From a checkpoint of a small transformer trained on Wikipedia: rotary positions.
Each number is 128 + 32 x the weight over its row's rms, rounded and kept within 0 to 255. Layers, rows and columns count from 0. Numbers have three digits each. The size before them is the row's rms in percent of the matrix's.

# up: layer 12 MLP up, 512x128, rms 0.187, rows 312-364, columns 0-127
# down: layer 12 MLP down (transposed), 512x128, rms 0.148, rows 312-363, columns 0-127
up312 097:186104161142137104112193171146095085118092116073116106097183080197066163118114159120144131171167059135075165112147133142126125108136104106103163116147098144092130144131119149123174108137145127153075104105091148147120136062199117096144131125161131100160128082131085138140145141151168107132160246165144092101105111122079167202112145168165111105099129152102138138144114121141116141202138
down312 089:079129143116128088105073115117157097140096131141154133160120155076127098120067126123149103069108094119099092135162106128156148127095138155110117179115106165150188091153118118133155122166161117093137140190118112107169131139122136151089104120215145161119099101107167149134215175101114140148105098140168159119183117121105104047099097106212099150114078164159116081141171072052103086106124
up313 096:094175136085100091169110141127092139200220108127167135139152133123124132165104157117091102126173092149109065122113138101064131072141117098144120185150109165117140134148111105108117188149112127092062166126128111134150175145167135102136126184180124093084122143145074121130108097098079191216124133155126141148133143101116114114121116174097093130120177147122101076113171140117142210184167
down313 102:159089129098152101107120143080148134153122180170138104137091155143171121065154116123156108146162183138162148198119134099134109143066093154144103175100139104135150173074133103103111140108085101151174169119139125164099094111189179143117142127147093117108120090126084142155098057137097139145099198095114141140141210078121147124180125100118144128159110152130150098209130093161204120204136
up314 098:102153126058163134166163121067084110142136158154150099142138090123112125155144143128112059138111150162109119106098108172138154176199103082151119069078102123167169116086155092084152168082109097110132099205135165082108092118154151116111082193158114155084137109145166115161042177102128128085132145117155145138145132093135179122208119161130112106082155174149131161086141159157123136123110
down314 102:170163222081103139111116064140170132108139074087138118176206180155130142105111135097083130154126096132111103116145130083173138132150146115096133124136056100150102185114146194134121182153094093137124129139095180145196132143107115119136090112145138099165125177057110101153213101166100094128116119117134140124132111134152093173114123148189093178150083135130095151174132102115109103133075
up315 092:159154096115129147135155085098137163105239132141151130152149169149170165115149179127134110133098150112120090094223090156113109133179150145124110104157088139159143175078158094128119137168113102137115157145142126106105115177131149173185134101131139144126099134106141112145114112143129100123101155142092047141162145105161129068070138164107123170119145186070118088109043059096111159161178
down315 106:082102082130124162110116218135119098171064139121122180161137112091076130091061112178177110134106068079133157087059124101156086078087116131102180166150107117149123133070131138137099130164091123139146116139105120164119134091106148115057119117096134159096093206101125143172169151139106119137146116116119172143096122075166093155093080158100156111174101125163155139134169098173097128112096
up316 102:123115094112114179174168082167086116088176133112173136186149145191115127128192131102091132105152048160140049096132127160159129116111094156153138153161138064145139119129129157099110107071125101116152171064190182140125131133142146076162108165125135177091087143168124123139132139091145131103147149082145094195146101063113134141161150151139091113072119188103108106145153172131102080133151
down316 104:105090124156108090160099144033125092179182117163164119157108169092129107152134119135155161070133192114175156111123112107152073141109123111089193149144138116135156058112137083134114135155091137101103120103168121089101080064142127134096146184129148117091083093122044140105114135122163102095133085142142066118203142077132079082088122106144088115089115150136172113136125126178150158130125
up317 093:107134117200101126096156188083129121123136087113090073072081106139127145182139174147116145080123158131146095173184144137169127127147136167122139191130120172083139094127092163138120160124061180118130165104076177133146157112137121121129155187132089126057108033143076162093131131133173169132110074162109150117058077120177135139105101142162079139152120147131116126117126152109170116125089
down317 085:159114137061105112149135095145153084147070139176186162097165160113089106164155142117126169196181112158125127130118156117111123144114156126191138128139124159178157179150181131178142149173104163116107126123153059102181110119122168178139080085151208167162150115174134162138110150095126104140092114117096106156116119135052128075141153177135139105091158137048146100136093132140102094180107
up318 097:116106133094161134183143096120132071126097146125145151157066102127114113173114127094097182136100100124091130089185138126160136091137118078194167136062127147107072129141134175164178088181158128139072169159102077118159087168058158126079110178116117085092134123154120126130144176091121190168163154167131104147112123126130103122121151140158088128125114091160097155119127171037082127078101
down318 093:167144155169040091126135074145101127099095158113182145097147146159123152089123132125125098119125191132186143152121117150135171182090118132144132135132128130133166128138112123119122164083106093109094067138119109189088109114101123115122193182099173178145141181100103099157128129139158100104141049116137158078071120144098065181156121134135166108116101122109065063169129076073159113168088
up319 093:073086138128072123154083145134156125168109100182147111119148104116196108167158140084107142065131162178167129167136164146154131155131143083060137110065115081137178101131147184108128106154095067136137123119138082099133157128061074138116067157163140127112118159105100126159154128165120136196122101141116123174154197165136127099197125079130097132101151152114109111134147191074122070135139
down319 090:160141116116134184135184134128144161126148158057155135105146128140093123106157121113162160120074131131093054135138137126121108158189163129173122172109096121139141177112149084131190119101180130161107079152115149138163122183146070127166067160146152179104179158117096118169156093109159063056163110111154181098159091140107104128157189154157157128135115133088144103144117142189108174169065
up320 106:161036076131056154108133142130093140127154138106142107109148087121119165156115149147155139119173088122150097124080110146092156078081152115117139174095162120087135121124103124145096128133150086182080128191060151112107128161170182092149092153155118115084130036131140145141138106121086127094166056102162142129081104140119190162118147146119120090081139116175154090164106111160098163064161
down320 103:167163093139124126174097158068134098165118127123127123210086184144113152099125123138109165140092164119145194151096100184167045126142101178153182103106114100183137120141121128160103095146117120084104109071072113095110143112105146104129107181111111036116134124150106163094167123147147136162134143136121143094128151143090099116136147124134117137122082136087110144140090164172005144109169
up321 094:173136179090100123138134135039122151166141056125103135139145137121115162166088149134181112120180093089211133117128189177108158102100154112150129109105097177104092159141162164141159151118102097102124165160124113106136128085123125085145138100115128137133148049172141116111085152061139171177174141059163097138115186155116118117168152189143165139177079152159130137135147108124113084099175
down321 081:101133122090096119149179157151111168121110142113153136174058097146087117137140118073105156142093125096057095166116114154183128149121113117205089128084126156100156135155168110141137134137183178080128149137134157115140129202118197133152077108164127106136102126176106177116181152126134056101052170126130123129103139093161117109098103118139089109092092095091176127074158189087129179115100
up322 106:153121118152107125115132137150114137155108121169129119170147163178102100120100203147147117134167090111144136063151117137121090176101178125160143216126149098156151170201161091157093104071140134119128125148158139182149122122192078185124102180103082099081106062190143168146116175060152122153158118115143082099110126104129133116144203129113141159101069171158126118145127112113088108147172
down322 108:111174196144181113114170124150111109112179157168108190111141101090116197113177092054129151123140108104115140101160113126117138140101140149118120118159155118092141095105105161146171158142080107065128178186137134117157150135110126141149151090127136146165133121128143172108133130169064170101218126079164099157156087117072123075127085107175141126097135165066116141083168183148189094112119
up323 100:154095149131146088102093175110140167162169121150131174153117104111127134160171165156045128136151087123101151067153159149096081130078151159143112127118167145116135144107140129073169143160125040105076118155070166151095105179120086178122175106116117108116127116132147132091137145178169148095120118125140093202143129147135122105195126105062105084069109133125190114108152111152199162097168
down323 104:106138092097105124146103123145163114087106159166123127204104093142089139169188097155098138140155181139133154140142126139119052200096135173118111131143177116128157096093137194094102087173049111168126131128074160161112148124112073117085147199190120146131147106151088099131137107123171161149129133095111197101119085124151052083143105097090131127134126161169158130127167087138166124164103
up324 105:074141132106096205129097115166150155125139114113116125203173124097141115254108113131189031128169105176121102128178100179104139121152127182130169148083106130141127146103103182123135112186125138112106133098161112144127104137118123183110113091119094137133083086133130156133103137145126177098079135089106137096116158143128099147129106121104107097197144111182152133122085165149163189156096
down324 106:136059103154096163162097151102154109137078131141116165124097129149104164078111138147137158130121123051124079109119140110129165159151075083123143134105124115151192122123168130109146126146121133147177190139134095113075094141097166131118175092163073094116153220075151149118159118181107134203140120149181077139130094140124137100117055128205135066065102130133135120136163122146124084129177
up325 100:126131067100126100143124172139184151135133130054098189113133124151153218144172186098104148118092070166150101173129094111104120135150094185117132119083100124104162143099086122132164094179138148099107084093129167114124114117079110079136100129193080152081109158108129132129090153151162121168125127149201092156093141075138113085126123116116156138155206086126152123149144118193146113131191
down325 092:148180103089103123044096074138160131137122150140181116154163170136166082100147099117108110150073122112096192136089112117172149129141137106127130137134164117069123160094095157153157067159125137166186186098203138143148115089170142105088146166140144158102132093140108155151153156157139208142130181079149143106108133172090129106106073132129148116118184097077200142146099132173165103135150
up326 102:072157114155119171098147089127091096159123087135098136099122113131204188103072135103117154085111122136177151097118111179131117111057158106076127154137098163109135162071133087131124152124139123177128088140203118112106066120154074162155158084105207059099092096103108121139150163087154120123096146120114164110097141111151138140117106155166142135162133186139136126119103073098202175083152
down326 098:137176148130098104142141174145175141094122133127152159186137162179148102172197148162097107202120124151095189115141092121134183159176033119131159155082169130120190116175115105148119132165164136090047199165166130122165172157108161112142096163129095150146127126117115104147127065116165168180125100131149111174118112123121134128098144161102106164111124144124124139082154156054133111120105
up327 097:131156107148124118119143170139114147125121137104151175088141118137109116120169143154172139163124171120155168152139177138131106132184162076155102210099075102138096122201171138118105159159107119161148151030187112076145127101170142073154167130122205177091125155134104094135136114154148139141112153165140141113108085101196096164135112138093124086106162160134177054097081107070136100094132
down327 091:121164145100150123171129061085120116083110129121105144131147097097114177075140150143140133081094119111148088131164137097088107106087093220092113043134106162175092146102115097116155112130141219146150170158115129143093154137093134151118093094159140115144126111102143153170160128164129119099135133068155125100150125145080105094172163084134101140134114147091201154168132110006132103148126
up328 101:124195087134128100135109147097140118158153073133106083126144159096174144102133078141160096103121186117122126104164039167199128121160153117106144109074055124097113154150144107130093142158171140131124163113164090172158132071118078167117068137160138046158108163134101168165120137121117148163105127104157108108168183175136049112178085085120116113119169130164126122101166141170103152141111
down328 111:139062145135113147128142140092119091144138165097094116147132149070145083140104142110131192088106106122137089161120135167122160167170162163158099166088139152163128163098113151190157120116121133116138119196040141142097086101086168183071133094137114125159152158149132060155127111154152098100205100075118155092139073037159120200156131130106136142144105115125170093120099101117148147079136
up329 101:112176099107156072139182120109119177206157111082162112187092142156126068133125132115113154110108086093122115133081165122138098122157153131157147114116141129112134153105180063169165149089106141094074142186092122137150134085133116149106148087127206128102124075185090153127081086154110122122128121146157144102096098138090158108146072069156096117222155166107087147194134159103113142140128
down329 087:134125124104114143210158117116165126153128176133155147107131185117118186125124120077088118105074182121062114113146113152098157151084089091100098150102137113100161099115184177112135154101140132138042089155094160126171110081147095118117056096147123159136174089122110126196102100058104133152203169132178159125126115108067143081095137096119152097141099114134127141110167087099145173158136
up330 099:129154204111144090140098166136102134113118130137124132179174109142131165148145133149137122106129155110163129178092131109157105134155100093168115170125116148135156137134145171099118146084130097127138147179130103144087087087173094154138159179114109034149104171141167238125080078102132114134107182170130083176095134097127096173151178119129122071097114144192139096080177182162117186113148
down330 090:138114146084114173139148132078086059119130146121130133118149092103120156137113077097132147167107104129098057105125126105142146099106155078142161111089141140089113069114134106166118118137125105173051136154090087108140156166153171169093153112169133107115184119142173064084192114122062116133204084170116186118146084161105064126115164113108113153160083166114108127124094076092089122129071
up331 112:165132128110111226124153115177152161058118144150119131140116100154105091171146124135169163078135094165156104154144160139109068201152137130124131165082145150121159160152098123122167129155135077051133159103134169166139098097139107114131151123132181110113095166117069153138087110172114187154129148128092113163113149096107125091050143121095114156199115191104118141204121129086170110167142
down331 104:165105134121162094095169093111124076150139166174063132150146099104123144153076092108106174131155201089124127100123110113085178148093064102118129117158165133147067118078186121121169126099126104096133098128166136080095109088138133130173117127168108192131104129133164136148108128125134181069141088141176179070162116182150132135181138126145128096125141135119062177027114121128139137081111
up332 105:110111092151135182120107163120115178105154114101118047129129137176098156136127149111160125092185121139129113106121088121125085124111104115160132116130070123055087128079125139130088097099110133148159062088114094064089065104131200160115133119165155125087135170115171146191157172120141036091110106160102162126130119172087105105111084124092160093131114173187126121098120136121141064093082
down332 115:110159157097137128174096130172085127146156072104139094123173161089150125099170140113181185139099207140165106119115108158082125124126118140172100105087136136098134066131098120127190140160083122155082105102100142161099177148093079101025111120130152139087140176121095146162102141178122154156123100129111126146139171049093167121116099062145095123099104129101113107187133160140105181166098
up333 097:118124211093144150151173152091081153097166139160148134118126152124086080182144103053140149085111088238144150119146129132129179118134127148166178152109121172147083151124172164139136148136117099082093126107136164150161073109092169146140148140145173146080137158177128185112147118113096068157110113149080104157121135104107174115217078137146167172113074135132165127116102127108119119124104
down333 100:167136058137144137153166163132160123126143139106092097138160155132175105143128124174060099089042106140084185118139165150122072149106107126072180147080151087111171136079104139097166132164167091047146158105097095129112176157151110090168144114089108164167158109167103119182080111123092131211127135119136143143152129180145152117172160124120147110109167146099087149114183171110108123112113
up334 098:134162154153132172151085138130153118162097115146113112192170097114127129120112085075133125101202082086113083126102157148155109120157155103156135133127119167135147131069086143161092164145141194126137110134133177150128056094110080134097081110136131095164142153115158113167158154097169132175135077140118092150181151120124086104162195133099099146126081211212133128171082163140126078075148
down334 094:097097132121085096192146126154163151120148142126119135125171144112129138051143100102163139088100135067094108214133140153155083161184090117106165088189155123127153147207131134077080113064131106103091166146132079118130169133087109128117141115122152096106130128073150096167126177148128119147174139192154115137120150150148159178170184140118139098141166130167198128083173120082121137074137
up335 096:136092103127135101144138199102170045117141165141115170091143098156106150147121198128107061115111109069120107166136089161176158098134089141088117113174114183101124090164173141158129117120140138163118087064133088158142110154112145097152123149122139118093087060152108148111119135154132201114095097138073163108170154109186053119133100159154113111127124104159105149067118155153080193099118
down335 089:117118105099140125160141146154081167206152148134139114190180161107138102114192100114208160100074141150156112121076226080130105151151186133182149139141101107126134083165090139101137115142123205096109115122071145125123095114121181121178156110130092137159131189144109138104138137175079133153143140106160097174145115126094145106104143063084115102115102152119188121142124114195136133170129
up336 099:149087088094123135128167157144142100127095179145160143176106131180141113141153175109156115096076103129127085116103108139130120112085212128118144082125095159106116169147151144111079151154159179146100092154179109183140097151137059072128120138065217115117179080141096154108147170111157129137143101107093084098063082144098158140127119119176114142115163147117134141143116102152134112181227
down336 105:152138083166115151148138173167154164140082115108133141079136149115125141075128105150183073152145139097057064163134152086111152126137069201138172121135147171151146107054161152152130172101122153101117127100103119133121141102113171126121181087179111133128122134130201129106132080083105165117044091147140125098138104129132111077169106140137139120113064093139218110110154140078159129100081
up337 106:139175175084111154140192099148101150032171197109124094145078127109135141160133155125157096169122160187085132131106202100079090152127159121136115109094106144111160161105111143156145146177143133104166031113104150113135160174108146157159113097134110088127112151078055125169097190142099158092106125145134082109149210176155121134186107141147142150119119129130113143131170128123110135105126
down337 095:151111061183120130137094137135129102167118143164157148124158136114133135173126119085117109106158091115163157146142086133164114084147168098078097167151103145105094145194127164113092137075091126118088164104141149131046117088112090096130177125095101130113155089189141187111144127066121072157076080096158119136188107088112069053084159101108168146145092080121125128100125115180173156107145
up338 093:143113137081144074144178183076156069150114167097123120139138133180132103144145165167113041142158076113179141100186125180093111091102107113122164110130145074127169148175112133102116121091107136115129158133100116160159064145096157135104140143140191051151141145143129138163119132140161064142153145117060100157167132182141096169147101135148081128122158158147123131216103098157133154183116
down338 087:172106156172103117082125116183148102136117168162150095161104091043134143156158119115120122144115096143083097115119137144137159095151162144146131143147105130111119120168148170136119095150083023137140140184115128079095138126133099168148087090170065120144131148158138170154147159103080182094128135144192128122089087135166147047110087185067078086149143139123079141073111161093131149096160
up339 102:132171153129140125132111107132101121112122049170131113113140142118119089164159115079120147098116118090133114166090098134118115193111183087146074142104149109158111145118118154165086155138080103153135145106112140136105144191122114101147122137127216129127098130180083148140140137223045155180160126078156144136145129174130107135141040124124105129038076131149087161076152108144181125178125
down339 099:107133191111103082113115138154149059130145187148190149184086138147142165106155113124068144153119159170223146158113122135077129133116169151150137133102107100182140132137149107153183081113141168136138128158126096108160164143121099176144178148125107175151113114132167182109158170083154088097076150109151103105099154110086141088165113151135145148169057144188036141128140122111097128131167
up340 103:115110186171114195139097186126146145118152179142127118114154083178103199184069144104074164087156159138117104072144092126113150113139096132156123122121103073121095135145116158135060120106125134139165107138097126112052122109144128118215150107161130066136124101123119115158173138107173162124132124134104122163107120167077077118071190152082121157114085154167184124186129168138157151123089
down340 102:125125108114120149160219127089077115182098043116131128162181097068119134088111140125080090127149134158153130166150133132139147129143119101147166153127166073107091197106099133148145172047091156100170155104146150185161128154086079142160127182149117085125129153173121124130120053169153112106129139091127177090163133110165151100156063116135134099133154121108170097120165171087093106149156
up341 102:111165079117141137115159103152043120108149158056169110133094110131164220092101153109109148149144136143139164185118084140104178114089126063105125157063129111054112183153093141169139112069128138122121140068164131133140089089105142134136105118139123186143121085094129136142091136155119136138124110139194177164158144133176109088126176113116101115116148153141141173144096188075110183165162
down341 106:139109092107122156124096107143126102180123140123082165143149136138132146138129066104149118174045161092087101129114135069092121142174106126099100054133127151082141082146115153136160123088138164119102143196161153142124132160138119107143176164140153159093151059123115078087111140169148107119142101104137049120108090136089171154104199171190169084140150171139189138162161131139110130042125
up342 105:121146146132156113135185095122132054097192155148111184164130179147128136159099080156161098144120143096093148105134156178103078119177152066126164145070119134132126162137100160165115145149114142116090110135163118141119072144130155092152132132119103019106129119160116166165095129194121056112188114136162138144090143105099102109135144098126062176053110195139083141116139092134154155135116
down342 099:112113134125134074118088165143162186133129137090158139097209139091067133050145142098146120087141157152125081106117151114125202090151112111120122143145199120088139134147114154166125097124160140146122098101088150132101134195099115112147127201127123121170149192120121132113115119136157062077176088106131083076163101122129094141150023070149087173123175123129153124117111144167160117139148
up343 101:115100177143152133159104097160126123110124176161134118155103087179134177095134122179141140126099065087178163130177148168106108122133182103149167148086133116097114136149129144146201084102073145147084148149230171109105177174142157107135153067127116050137160127132082147100128152153104130189084155124101151133163106122113075092146171052120123103192104118133124135118104153115142134131179
down343 098:064128149148080163095183165134114105193127131138087133108154074060113133093140099129169131125044096144125088189107155068079137127115086147130083136125130121070150152149065096121144101169160114105152194124118091140146079061122116146193110134154101111097146114189149128115172133119145142140145143119145101161133110158129171131103140064120186088089093094071135111102136111107147153108071
up344 090:099104180101110165127150099151103122088104145112072108136090134097123147178088133179069174127137085111150135171133112140052203125081153134180104109112086168123130142142145144123183164122108105104112110088107087131057088142110110146126147090155128042090093212147129144177088142132111135092177132189123138125122124196100114135114111140138103148157126116132077057178121111132103135182119
down344 092:187154084129127130138145080172137053180183115152128141120169112179143039105145099101133097147100131098143141170169093128173145145190137132099109168120156063088105117154067095117103113139153122139133133126115084157074121153108137119115144179118079125111095049121157074143124176108134111130131085133153098105111111137086099150107159123160120073173175102118159200113166115099152202119145
up345 099:120090169190060119120121140125141117147089180097139138161170088143116140161115125093153166122074133106156109142124118167098172186135135150102146139105123166130148143169090147103153174125115139109131142121185160109070086148234144130162132189152164121124121117128104097160090158156140058150115187148141102139151148153116075085056138084161078076108129186129103072141119165122069143145101
down345 100:123060093160142118114074185085178063137183126150158157153049119155162190123128101139085143114146140159069099134165048127157148142126159110116117094081178135140142182078133146132157144141093069128100161199151097123120098137112118111175114108136113159106101098153187112114110106117094143102115079120130140163125185144111111135099172141099170038165129108161078124121157136104127148140131
up346 099:154175137164143144175123124165139146161083155150159094160094160160135126154138101101112157139189075110146064125197157184137119088101121149084115123142147152055126147082165141124142150101190107106079167132200154123134123127145107090121189129131094108157076168162144146135039127115119168136171161131127050108158129175135168127131150087135185136103111143188168083122134145089168114135115
down346 098:112074136134134125159106137143155067141149095139133089161140113118134023139116200150108116106124082157120197135117097125109095177119142173085218127141131142097074098141111078142142111151133157157134093159144145116150131204068142125091085162136123159149151114121189121147158146129108096151137125164114153145147139120125055081119101199111067124132119042105157126146170119102099122094163
up347 095:117181202135104105117129089110122173109174143168183088195153185116112144113149161093102105104130068167083155135111046147141194087156166104123085120177152143094129113104170134162123123139140071118144114165181159102125115093151112143191161091076201153137127105106160142147099133121121144150187105163158116140113107059129106110121080140154114133109120157129086146155131128114148059072125
down347 103:142110118164147198150107115129124093114126114084108161123134124135163056223091113151120118108122142172153163151111147128159153141165186167090131150107165087084104158157136064153121132160211124149168134117104142165189143099165110117178123131169133105135142120192109184048109134087087064104130142171140100099129106109082158155131164168150117088113155111112173141136131186151089155086138
up348 099:147128149163113184114136129055155086145134138131101088167150120140078039184143109121107135080134111155134108128145073095096106090107163095112078193106149137146144130153125093139082182103162147114138121188122042091126142135104117170143146182178133172100089125142146169150113152100144134133135123072124107129074083138129137062079164142135073065080143095129150112100136173140069097129144
down348 100:166066101120133115118163158171145144171153134147146098144175118115151134142129116123131136116164157143107203105122197119119190130176125093128153122101150112102109174129113109139085101160152133136129071106200119141185174131134154083121137126118146083151158159122110051063143157182107114161119194163095157136156177174127157155166119092111139138157125070068085111089062155139172160152065
up349 107:150137111143106090135119127170080093139117115125136164140124105125109141152164179080165136104123194081117111101219115140086119097131127087166150149077130146177108147154157105118133128117150121080088122179103087146093161118133183184124141159103116118054103106099167151113132150116031180093103145081179115116098137113088096097189137192192067123167159134090103131119087109128099159134130
down349 099:148116169184128127100136143142085132158169084174183106140151095051114047132088117148065113141139108131110131150102108150226101143152151158127126124095100125136133132113118088102104112152124108148092136146092131168153130111162156116167080140090150171147183182055137101105141084109132094153144101143113230187151118040147095162084128117079134115131110120150165135101117120101166125137142
up350 097:160120206087145134127142112141096110130154127147147113134127082071143065141098164096157160157080142142188104163181113136103152121120100123146145188120064146121222108081119088144187119120187142111105079098123144123154128109116144168126055186171159116132116119108126109086112202104083146115116099099147077154142131060073111138115070145148169175114144150077125110136115136110154105111093
down350 098:117112171158139103115126105193116114125119175110143149104171190204093139125159090156064192119094087125139147135162116119126116090151119119090124169118099088206120215163120100133067119128155126124133122136139123147157090114150143051189112161121118118169109201118141202102108118122135144126133107112066037095103160150114151144133117146118148152118127118175119072077124115154094137093099
up351 095:148128189122136109124141158111130191080157191105135025154088155155124165112164146152083125106112118167093089125137159138134131110111099097129158126114155139148126159145119149128106113138130161090117139088066083096147128147154167189156059113156124192134143154099115126140153122168125103212148120210114127156141140140176098086166127111122206193106116163147094049128107141148094153137100
down351 088:125125096108120113087150145168097157089118152143127144122109088123106066126121091117102148125081074135161200102200174137125135096126126134110126158106134160070159197137129165124123143117127093165099104124120079108113128131088167171135085107131095131108139106145099068120108175103119097068124143102109135167123158067112062133092131113162175135126012118088086180121126097046096124178135
up352 110:097133156154180122111156156107177146162104165101178135109080124192144123124146151082169139113121154156074115107139161135098138133062156153119164141108163111108056112135196157127140113100124110152130105101149113132170210153145097187202154141141124131086073115143070066115149141186160058112151125133159145110130060150133099171119070107166135077112158124138078109114174121112154130090155
down352 116:153129119124146135161132130068166119171120164143174185129151155120138175164146153129164148118106102142124127145129187122138129163115108154123111138165100083156129152103173150094110125157140164144125068129161123080100143175114119175164116169158150120094153134084116102122173100141166145143141062170130153108074050069159086243129137094133095151142123136166123090097063072200091093115089
up353 097:148049177102063115169124145121141123135132150166139083154133190122093113102119157082151118109130182145143116081187125117098192117166081149093166128149120106172078128131138125143104167174127101128122093077159162106102143154049079183133070152100185125161107152100091125078105134188092147138126133170184105183186086120110120116137077132131126092110129087157143089118133159158088101134127
down353 095:105213129151153144157137124162125069100119131144156063142156166117113128095049111179062165123095147104099125114099107148181163151181063143113142210072162120102097093120137096151148185109128099136112165168115140108122134116134193167135130130130112130095170111131095084157130138131135165140099179128055138090144107130088145188127091130152186098112093141129100178137084099120138092079108
up354 090:116177080105112090144143098134140068128122162126178170154140111115188168150114116127099114075161133115135161120144101165137122148147178162123138172083069114160139133062169122117129117074115097135148129130122209139139050126082113138112109188167099104099143108171082109148101172106186194154221198146152096099124144143122126118190117141176121100136064138111145172103125147129126131157115
down354 094:114132135108076188137153196142140144170163059124110080093102109166169120126064113231086112132086113172119117173123046133102208156103112132107137102139157095105092152171047162107081104153174088102128075107118091141141130175192122101158139131144139137147132083127135112122116110134154105135094141085118120135099123145127127112136133145186098139143097118102138109181093075096135152112089
up355 106:175161142166140134103171171152097097151146189141103150122075090181130131091090155165107199096101180125124131132128092125093197129077177115127146134098100132138157113160182144168129121122117147130100137127121133134095080076161101158108158089110098126104084108130160138128132195142040155114179146113166142132099128138165121151063105167099129077114068190112099131054130055134125157120107
down355 105:125156136134143172185163163134071122107151114164137077177111135137132071124072103153152144118103127128135148161110173150120152117156072091141126138142152089170108115137134158069127094120165109093144147113107155057136118147106131164125143177100101123130134196190162120087228087158114084111100124117132172141111088057079130077149150046134190147175110158070104090139117143152105151138136
up356 096:083128108115086229112108162159159155086131080137112118102159085154123103102179092114196107088152155155194152139133106091129091167135207062136176129082128150175126108170140160113123080135148116096148136092088146178131102117137111158118173132129133101173108085116064160175132116172115151119162172157165118151110094087099145128163116148105157081139129163130068127104105113127108194133084
down356 096:133153147103119178145137134107160076143195147097171135228137145145105097155116093078165188143097126085162110088151093128100162120154124184107111109175133112167099123128102074165183153108109090148105153110162152147111159120133124098048152162089131132137148146178128086150132124154138175164149118122156167066145176091139158187088101133185122181132140102142042153139142074121146126142131
up357 097:125071111137109139093080151100145149123151173146117138059189087144202105118111152143134100156153075125152112114123085123128174121215161136140139088128164179101127130140123158095116209097185096118112127223173069093136137098089093130134163103164123160188112165166131166142110154172116153171115137085167083117160135159084118179112111140094144137137119141136090119108090109163143113137178
down357 098:072132146120137166148112132151183103152127156200072163148098155158131112093173115082159184070112080146139110098171139093112182083111138167138116160143103136120210137148111107150173083108126127104148097080125158147119115080168148108091103156177100218068135116093081141057142114130142202108154122129100122096109129123146186143161104116117094113104106108077178114101131148090144148100146
up358 097:083173122078157098122158147110136138136136158080164157093065102120114119135108127102105153086160135087115081142111115165098169131083162114083095141111093162144115117133154174114151189149122141158076121190131139148090081083102126144196139122178101119081118060115153149155122167101166099133156113124099202084139081096101159145075139144170163094160071176118047105123131172155115139147178
down358 105:149158181093100113086130118078108171083127145085061100089109133094136152095128095154135137119117170110095149199137095127088169201133132134094147181154135192166179062166119166168138116151115080162133109138064122144110125112082128139164111150151105172080138124131182100140135106176170072065156141100146187102154141117106091135122117126138147111129099164173153142093133131063096147078164
up359 095:134145102144164147156155149110106090143127111136158075129125163137089125139135118100105109155094118176208143122159103182158147116135169110123162118087155122173092150091163127129111208153119119143119156114063110100134104070103126120144130158122166078115128190119123125142059121136152074123124095186111098086126117119125102034078123121176166177055162143098197140154099120145147109038114
down359 095:123139131176196153160131141156123083156121177141083123165120122157134129108139129125117135082120143076090087126143123142094078150087067109108135063137120086041145118130110176146094085102097209119131190137175145170130130124164133139209140115164099135076083085108117081133152158142161108155095103108178162174153169113126066098104148095128138122145117187168175157084147118092123160134154
up360 092:163128110157214138121086095107150047119143161177179117108131114127120137141114164154088098133133132187139151123075196145115148107085148088118073093121103140149076132166156099142205146125100139091051169142116121119126108154112132141105103152158125134169083156123085159126129154185090112126159172119130134137131172111085145184115133089065171087094119101118101087041126120124165169146098
down360 085:043115172082089137113149119139100169166126102119143117161098155109125136199116124134144139104167132080102145126149163157087097063121076152149137120150157133137111113112168155120170072174072109142173126157115087079158138104146133090133121131106174148064153117130086181137141102107076130146197157139143134141097138074169094088121058109116165148103168155171093076117148173097053158124164
up361 102:072097129152120091140134116122096074084160219128168080134165098052111151148134204111098099123172093109113074110122082134117168189164133168103104130086095091099072120163135123128182124177095133166079084100143149100112128110122117134115103205136107114114057088155150168140145128128139132099194139123137098128152124108077123153121176114120148147149153161133168081074121125121184162132119
down361 097:130164106111142101168133125117157065115134150190135115156193105105090100167126130128118110110063106199137135162140153139171112150096104137108137145186076176106117160085104115110140112168124120130156189129152148123144083045136078148088156147104118126124204139107111127150119100135106170147073117130141072117128140121184213036126111063091146150156147193127081135104138151128113104154128
up362 104:128169172109098145146091138125128117084153145106164062139106067180189120077171170139103145137180123119139098140143152125112114157159163153128222093096124090144094101139174129156152116114043138178118082151194110143168150115122134194154117189168167099147083144157114153169161108136099165123159114133201150129104136086177112100124110099099145086159142092154123087085106100119114131166112
down362 103:117150143101158116124194158128098150132114158112115178084188199114135087219120088104127176129104134134158094128157118076108168166088096172151121109179155151130132154157127151100143142113105108119156108124102130079142134161183070126075170124131065097083151140107172119094102151159116158132178107068087134140095095140071078119149180111144099129099101094100085099107130126106170137117214
up363 096:115142134173128189111113183135175119141093151113114133076073184186186129122133091157134158139120065130162099171094090133125065122141154154169130156104133116136107125146086148149143185113137069100104089170084067126122101146095089109075144105149115117102112176120153077150086165084152111127149065130165079095162091124104202167091135166121113071133086180125083128080119119104117127136138
down363 090:143101189106198095105146119107100160110145126092148147162125134072151098205134153047101133073113144176149128137108148198138161151162135145084096174147175159141131218078186109105108153084125063127142083122145094085093117156095112179137111147127157148115153070100076147116177162110118132135112119118175157098168145161075146103086126147107104100112102105077120130110102108138152104106112
up364 105:136139136114128079133120146098174181172185141130146099082142181210095156136110117103118185059117134201146114141100132145107123127122108077145124104110131175142138086188094090094101159093186085123121062118084097122077091132118125184147142105091110147087118131139159106202136090118138127154129106133154146147141138117084141087201092088158134119157117117147189074119102164192109106097115